Each number is 128 + 24 x the weight over its row's rms, rounded and kept within 0 to 255. Layers, rows and columns count from 0. Numbers have three digits each. The size before them is the row's rms in percent of the matrix's.

# layer 2 MLP up, 320x128, rms 0.0926, rows 257-273, columns 0-127
101:136174128125122106131147087086135167105137136120120088172114137171136147139114095145113156096166138130108129157142133165099089156163160105164141122167129147101105078094116111137122140145077099127128089145133120147122139160138099100093094141122112145108107091118164122152110123172142125118100142115130118132170117167152147097119143166145146101158116112142093128141114133142125186152135
100:191094129081110125104155098128121121132126140103152128076123132106094098119130145106133159115110117200141115130140093161117131132145140105111111104156117120145089153093132135098168117135145095143139091125162091150158147140121142101153092122151115127152149133150127136109129081135142147107075172116192138146127126098125111113083165116122141135182122136148135144136134110127124145127168
096:172066134152095113127108136107089115157110129149119135122132163131128124154169121172153105160078159136116115121134130119141145132126145113109178124150090189124125129095129146155151169152100127140132082134132164122184116150138100146138140101134129134085095085157138149085091131135122138138105137103138114103105156146127105150170072106113130136116139116118163079122120117119110125131128
096:116104149108149096117133148134145124135157125129112161174112130121102123137058134093138164139131114109127090141130113151146111124182077115157128115132151142146155128129114135114130108097128116133116118137156151093155111106116102144152132115154091137110133121153107132186147116067156078117133118142101211122117124112133166128108097101132113145181103160098132157148131101138122143166142
104:123167135146127089117131142129138127118149156101113116116154162113128084094090148143158124157190108119104150128110134107087127131167132136170145138093109055149095125140131123132181124112104120119143106129135162155100120131156106151128151148137165143143137120158116125155137099078171083113127114082144167100166131145113101119143116130126146144126148141084108123125120102113132083156093
096:081149123160128147141100138118154123132135102131143155080110139138130135132141112100125174144093113123108103190125161121133110116100179073138118085103167167145098149138139136135121135136135091095151110106157148090133124121145131111179085105117113085137109119133180115166126085128093112111148138128130116128149140150132162112123151134132110105115114136119096150155143122118128098176188
105:151114136141139172168141077106121122127157119123141119133075137117177163141137122119137148053124158148117187181134141153149104084093135133140117121086107098100143109104131112151090119124136126118143109164133137127069136120151110130138174118128171139146099116119138109095135099124147097161101111109119171129154151126134128124168131170101133087136118133117114105126112125124122137138085
093:186097139167102098164091160106089109141139150120120113141142138132143136104120124133141152162113133097125133167148132171117127143126108153109117128123142135107137087141132129141166095106147157131127114103144139118096150134157142142135115174104156108158162162131090112142136154109138145125082124075133131092113111132072118097169141124137180141164145153076173156153161118115110128141099
100:116130131147177136139116121094101130113116112116133140102125077130177178158128119108130091105151139092160154104145108134131153101128109129104153131157138128165136139111176100120130153146155166113140098128136116087132165151110110102140163093160108118118134099151128149131094113140117148096116089103130137146105102110089123132116155134131166101190114144127151068147113103162168133134082
110:080156120142138165111124140097142079127127135124142075112126117085143120112142135135147143141169153119144168115117080142131145081094105086146145113138142125171086096128142093150098095094162106135110101116105114150151115159124115112160099099137147119128141120135156139125146107137110117115174137112183130144161114156069102123105166122090100141109163153131129164111141108129135149145112
100:134122141123140123132116156114131084139149141100098182148141118179121131158184133142098142136128107098142118092111173145121117069090099126095164115135144108088119118138132155145169128126155097131100102094143137118131153112114124167161137102159091116132159128165151072164149146182132134143122164118149138113094123106154158119124111112113112140091116133136148080148118127090124117104114
099:186094103071112124138153135097122173186114102147128140136082102115110136139099185113115111116168110115127162135141140136124117097122147164111114146088097125149142099114119159130084134102146094123114080112126134083090152119150132131147158111129155056115131137127115148138091113104110148119113110108115171146144132117139128099138120170126162122117121121131131137139140099111150154157159
104:156135108137158171109129176157126125137143129065114121155149134126133120122115052137123148129126133055105124112150116141157133096114127122111184101118110132121115184147106163159132159135088097147132115117158130130150113135145131158107182122117098125115134156151154167140120134124117138122124161153122073103090148115138096128137082107128135148130144111135154125155095111112114098090135
093:149132081088106130155176146130138121126130092094170133113122124104125077091129152083140121127114138144134132134154134132138123116089108121140124122119103133086124104138154135133162086112162108149182156154152131085185154122108130166134127131146130161138118120141090102100124142103118148146122144134123121145101149136196121129097127108143158126113151094112176099077158096163130095148127
090:110110164095101161121152125127121126118152120158120120150155112098139139116124144095119134124132134153143165116143136116143182103125119162146136131106143141169128084140160132140157097072146147105141121108068118160125129123122112082147123121105115116107148142132068127097142155126093147149118179121185148127102142121097135066105159147101165094121106127143163127126139143164116111147078
110:091127164192171108128133128114084109093123127132136126127198139167121137155128120137133167115135123108113078148120144148146123142135129064118133070123158116144055127167145139126119143122163130103136134111123121106117094127095121137140139107133099116158140115151160120137139129144130147086111166118120133125155146139119151126171108127121117138140121155108080151112082095123115123155183
106:139132112095151144115148139132143105073119168103124167146143119181088125156117128162086093123096101138100118131112134166131121133132097129159093101148152110110178136111114171084130106112163086110144147115153139110156144127139115140162110148160175140145086100129138131114137100160133153154138144157101150138126150121142159121093104119118094111105136128153092123193107136108111154148114
# layer 2 MLP down (transposed), 320x128, rms 0.0912, rows 257-273, columns 0-127
100:109175144122128125119100100112097130141133145139099149162124157141115086094133119143079117139131108187077137114157141129104111144131093117142119182125144141146150125125117117172118082156163123084132115137101145161141105133121110150130141116152163127116114131165113096133161159120132093102167134123177141124131142144108165074107075103144104123132138117115132126132125089090192146130120
096:121105147141151139107105129127157135109111162168176118127139107105097133127124088113088109144103153124138125163155150134151097156088101142129127114116141120169129118138142134130108116171114136181099128138156127125110124126103154110102088105133119129134147114147129148140100168074137170120095201148105127184097121134146096122201098134110131140137139133157109119101128118113153132106077
099:072140143101112150118146144104127152155147094146080150124153186142128084136092150151108118129133116122108147149122098127137125168151128127103129115142159116177125150119106167117097134129110158110103138110163140079102125118085128115123132112127121120151180162161116137160153115147122143080071129127112150106123109151125096112102186139118100129131097133157080152140100098142119142159121
100:147075116111126126133128141125107116124088108156107103114150105097110152139105104143108129101094169094106163125122119104120112143126149114120100101154090159112170148133156170103109154121144148185151116105135131106080124152144126138176152082128114143151136131146156144137171162126103132140077143123126074157195143166114156105165121154128134114137124141139123092123122162119133142146105
100:162135145137150145121149105114120121116130108112145142145152108147105101123146139122155130116153077158101133130093139115098159109163105094143137105156099087113126092112138131178149131118089086066111127143156152121056161076147148142119140138159122114167132159126158154144102151137178120083124116113112116146168071124112130146123143157126120128143089137146153155136129095110123118141127
095:129105135135143118133132142131119141119138069169110084155102121084150142135121164107146136109074135133098188143125138134109131130100109175104180139156084138106141156152152140087134106130131098119110101115111146120124150147163134097144169115120130139122114091100107137097150150125105147097137161110132159130138124121112088143095162143129158115129162148130160107130089161091119194142114
107:123100144099132118158147144147181166143127120133157142175135141152118096050089140166112125141096154127145095109139171149098155161133109129102130142132129097111083128131148103117135078090184107160126118164123121147143124126157128102117129151119119162112152121113108168111119104111155186106129076116132136129128116101134134150124087108128142153104115126095113119117138140130085163141134
096:130142114110133112147129136154127140111135114136139120106129158168129163084060107109118131132123151152127115149134076112141121142118122132103128112108120129121150152136130150102104160123127118241114164102131100111141154157109079129111154124170134118174100078129142145121149125139116146106106122129109122104142130091137129149105121168145090133130121161184150118131118125100069143137143
102:156095090111118100094151072114139097149131151149114105139142139140134117106142143126123115174113141122168094152123129151176115139125136133144100128133117115140151128135137091128088128133121144171139154135117134171086173138122135156153132090106176142097139127163117070113134117170100084146105139153118121079149100156136122140161156171093108148130110120133118114112141089122069122146109
107:081096139117090123108088148125107119173162130146128112120107117118107099108124113141168095093147132102160164182111133174115150133101125152096131103138150135135141124097122143143150132162132112186155120141137133104168175109126096115141083157108141102137122122136153136096145102169064103127190106151136140121102124113132147102144107152118128158120152114104161137135148084124120144129131
099:123155104165117155156134150150095128139124134110130139162121119105170165160125124127127092139131123134141079137084089118107137121123105122119140129104116107118142133153141131098191137123061153075149144135121107094138117137108105124105120133124110126132126142131163180154120137143173142093055190174133107161122127093156129100096102105140116152154118137117119140089160128105130112126119
096:133158122093111182096149110151111098181137172149111112121118128143141137171168122133135163081142119117124162148139082144119144154121122114142180117076131136111144114114146118134162116115165143131093120138152110102152129121132137128129097118152114117088164166131115141129116137102125118144100104145142114139120189135120103119154098115092128104158106168093106121107105175077157088105132
104:157089174098095143121116119091136124161148150186163100147130087119131164096122103102129133106138108144151127158106145144111100123120163145169110137138110120110140144137135117134140126108106127124163116138164125129109126131138133093161125171117116133157125129171113097085163134142179097131129139096125159089169122126117096099100100174145125128104151154110113095097179116107140153135073
093:149095124102143107136117122096126115117146161148142118078112083127115133124134114155151134120127150093089142124129187148108126143134127125088172108096113139102146165112142099146122173119114144176073063126095123098104076108127167142166142135119138104145133175139147093123100107129118136130164158175125148134117152094116140143136122147105124094144107135123132152149124180100151144142137
092:115079065135167078148142121153129136125114147124149131154148078133133127126108133108141118154103089109121103156090140166164110121128143135133118148122118136117064128094157093142094101181097123126122114140111100195127145113172109148124133167104129144114120170130114145111132145159128110113136143154130116166142103148127100129121107144149117124126201110104108132131120122124169150144096
101:095099124138152101149120110119072134114091095105132102136124086142146089107089124076094151124082136106169150143149131138110170123135136131145134096123110127157132135142155153107139155110152109095137102125089129152155116141191126106149112119153126099150086116137160133145175115100147128153105162114120128175148112196138149133127127131142135145142143129080097126139106151130136175133111
097:092137141123145126120101103093105162101147151131140102164129169116122112133166119126143153133112098152094116132129109135142141131107134114149144145124103080159144114116118140142123106124085144121129119156124132150116125144100142126080101135116156165125111120120112136086098114152134118120106088164167193133105185098163142119111159193138105157125080131174130114110136153106088181138104
# layer 2 MLP gate, 320x128, rms 0.102, rows 258-274, columns 0-127
097:115149097128143080141144151156147102099131085145145145149141134095143148106133097160131122126132094075130155133145076099131171135169105090160124129097104128121129125132149139103126137150143144106132100130127160118146115206096124171165099128136164128120173091097156086103100138113122179169105091117125141144164137127152135132129133126147115084135125112148157123098113130148135114110142
088:164179124099108110118129122120135120130151097099134099111093123185113173130116109126067110164156128092124114129097152152128160110150129162150088145131153125131158106139174144101099137128164129145122122104121092133149100148115148141160109149115129114144128191110100103111151124157164106121172118150127092138120124154149137135124092080084143117147111127124114114145129147128119146172073
099:149114096137078101139149123129155140154095128091129159112060124132126097113147155126109158131151141157155107133120067131125117133128161111119089129141139169126099153141118126126114122132132108163106124075103182117094100162139117120130122140146117124123154125177120155178124188140119123131149098111128111113125097178092102146156099114085148137139143117123157136159186141135123123117129
099:104168122151140139141094113126122122137140160132090106118140107115163162134145109106117156125119149082155125109122130111163138163138099144156155162168108131136135154089133111141110139085078169131192089145109152154099172112129145150133133098146116061129148101118178149104102116177110126120157109111097103134128106156112114116122128133133161103142099118121118070140135145129152134120101
097:115127129124078122131132138167169157146106175123087110117160123117135142145139096129147200106123148114121138116117098128141124106134139112124092090142106171121106109109116169154127135133100144093110110138101145161131106128120134131122108112100094148087146072138150085100162122183130100139155068173113128118151126132094145136138132166169111142123180107130109130154128145133132119167144
105:159141148094135139163139115139181148134110133142144152141110106150148148116110127087086094136139145104140101138158116130064137154130108134139112123099160159097135093109152109125112120071190113141128135123089116133135163123127133162110120182141098134142132149157121125110111143169149132127114086097147136148128132110164138140116057133085137119127135117097110148087117165105156169122129
103:166113139134111048144104137090094123167125152125103127134154115152128118128180150111121164155152121072131121115140138160117117138128103107153106131126128113088130121122137130125122094091154135122106116084111147109094132142148134147163120156119133114124128166152083091139143165112166124130137124082122129135134129115122106110191127113136191124149166095071150145146148112121138164125104
104:129179149128135127098162111113121114195158109111084105146133117172101077143098109155120076123147127111138136125087157144125113117124068178133116143173148135142131114112088088128112099110118118122174116159118143112161165156114152163150158155112153115135108131142092127135144157110126128105141115097093164140138086120156130117142115114154118109139105119130130108150146182122149134136138
096:127171166151139126048113136203119122151134145131119107078104105131148172124148134119128158133116103157173100147151119131136141096103142134135134136083141139112118110109134111118137150134145152144144083129105088161135104131108164150153125122157150117148141118118141093104105161125126111107182068129144121152112133109082115138126098137083114145141161125118148104154137114091138142096128
102:151152115150179095112123112144151128080102145127109101139163118163145111106087116120125114124106080110139177092134132117089146139140115149172146115169157079088123126153137125103104127141123111135114121086115133122170147118123130156099176154159110166134158156139141140101083156131156139144120120123107144131168112092097126165100162140165137136138087085099115127138144154107128136124156
089:137123105161146111063123149118126168101106119122146098137148120104124135135162143112125069104145108106161107131140134138068128134127140075137121156108110099119149131149177098114113172086114159125120117141136116142098099141153152104136116168129082119138134172094160128155125123135114124165120161113193101138154143135151073108168143100121107113147165122092125126117134146105135117131129
101:128137164145097101138149094169131111179121103158149111136146127139138072106102157096081147123105116153152138125130179150162124087145157146178097134140108090101145101107127064108162125112158148146124140097133132162148118131138143139130101158091114160120151107093115129139156149100142097114109140134104145125138099130100127095111112190161139146137128094128137156138158119103123118134141
098:194109104140170127149094118079166121139115093089116146114061104112097134126151134142129118122150141095148080102081112136135142125169112136130119152123113157134153095093108071117122120153132145127114153122140129132101102143127145152208120130134075121103118125152140110147145146119145152135099165123119115139103102122128132088147131108130175146144145109155137134111154160150151128138141
091:113165143113141094153108174119154176137104147090135141130129101157117147136135130125135108161160138071109099131099115138126132163052097145125132137148141127127135133110119122149146162090106122132140140137140101075115143123145106142135162107140137192120111180121150129131112137087085120108144120160099116133092121106126103131175080112129108145134113121121079119117164135158169120095139
095:144121102099136196112101136116136119140108105136111144123120108101106122152159114124167176154125155135134138106109141133148139115094132129133126116118082112103123120099090136110111105120106088102084111122116166163085145115169178135113140145121148070093104145114116146150139162151162159130092149105203103160135116139119130108137150134103110161116158143142087108126151155122158146104134
094:134174136125127141090182114097106087061153156062110148146170133136120107132136112137136162113125136093138152092089144170134161133133134116147063128151142135107128132144112129072102108143146110113109094148163119116133120151113139110158099138117161117115144150150094091127175113145135113117156171125119123143150117145125149145125132107126138139121159090127106158149144144116123182120113
101:175141171112141127118178108189127109158114102123154108149126115089144102107145122113130159120094113087136109095131153130104158131125150151121140145107127111114133116094148126114086122124123123145063155139105142162128086156162142120138115151111109110140074118099130120124130138153182103133159143088186156148155121101124141101112117133091121157131121082149147118106149098102137162136155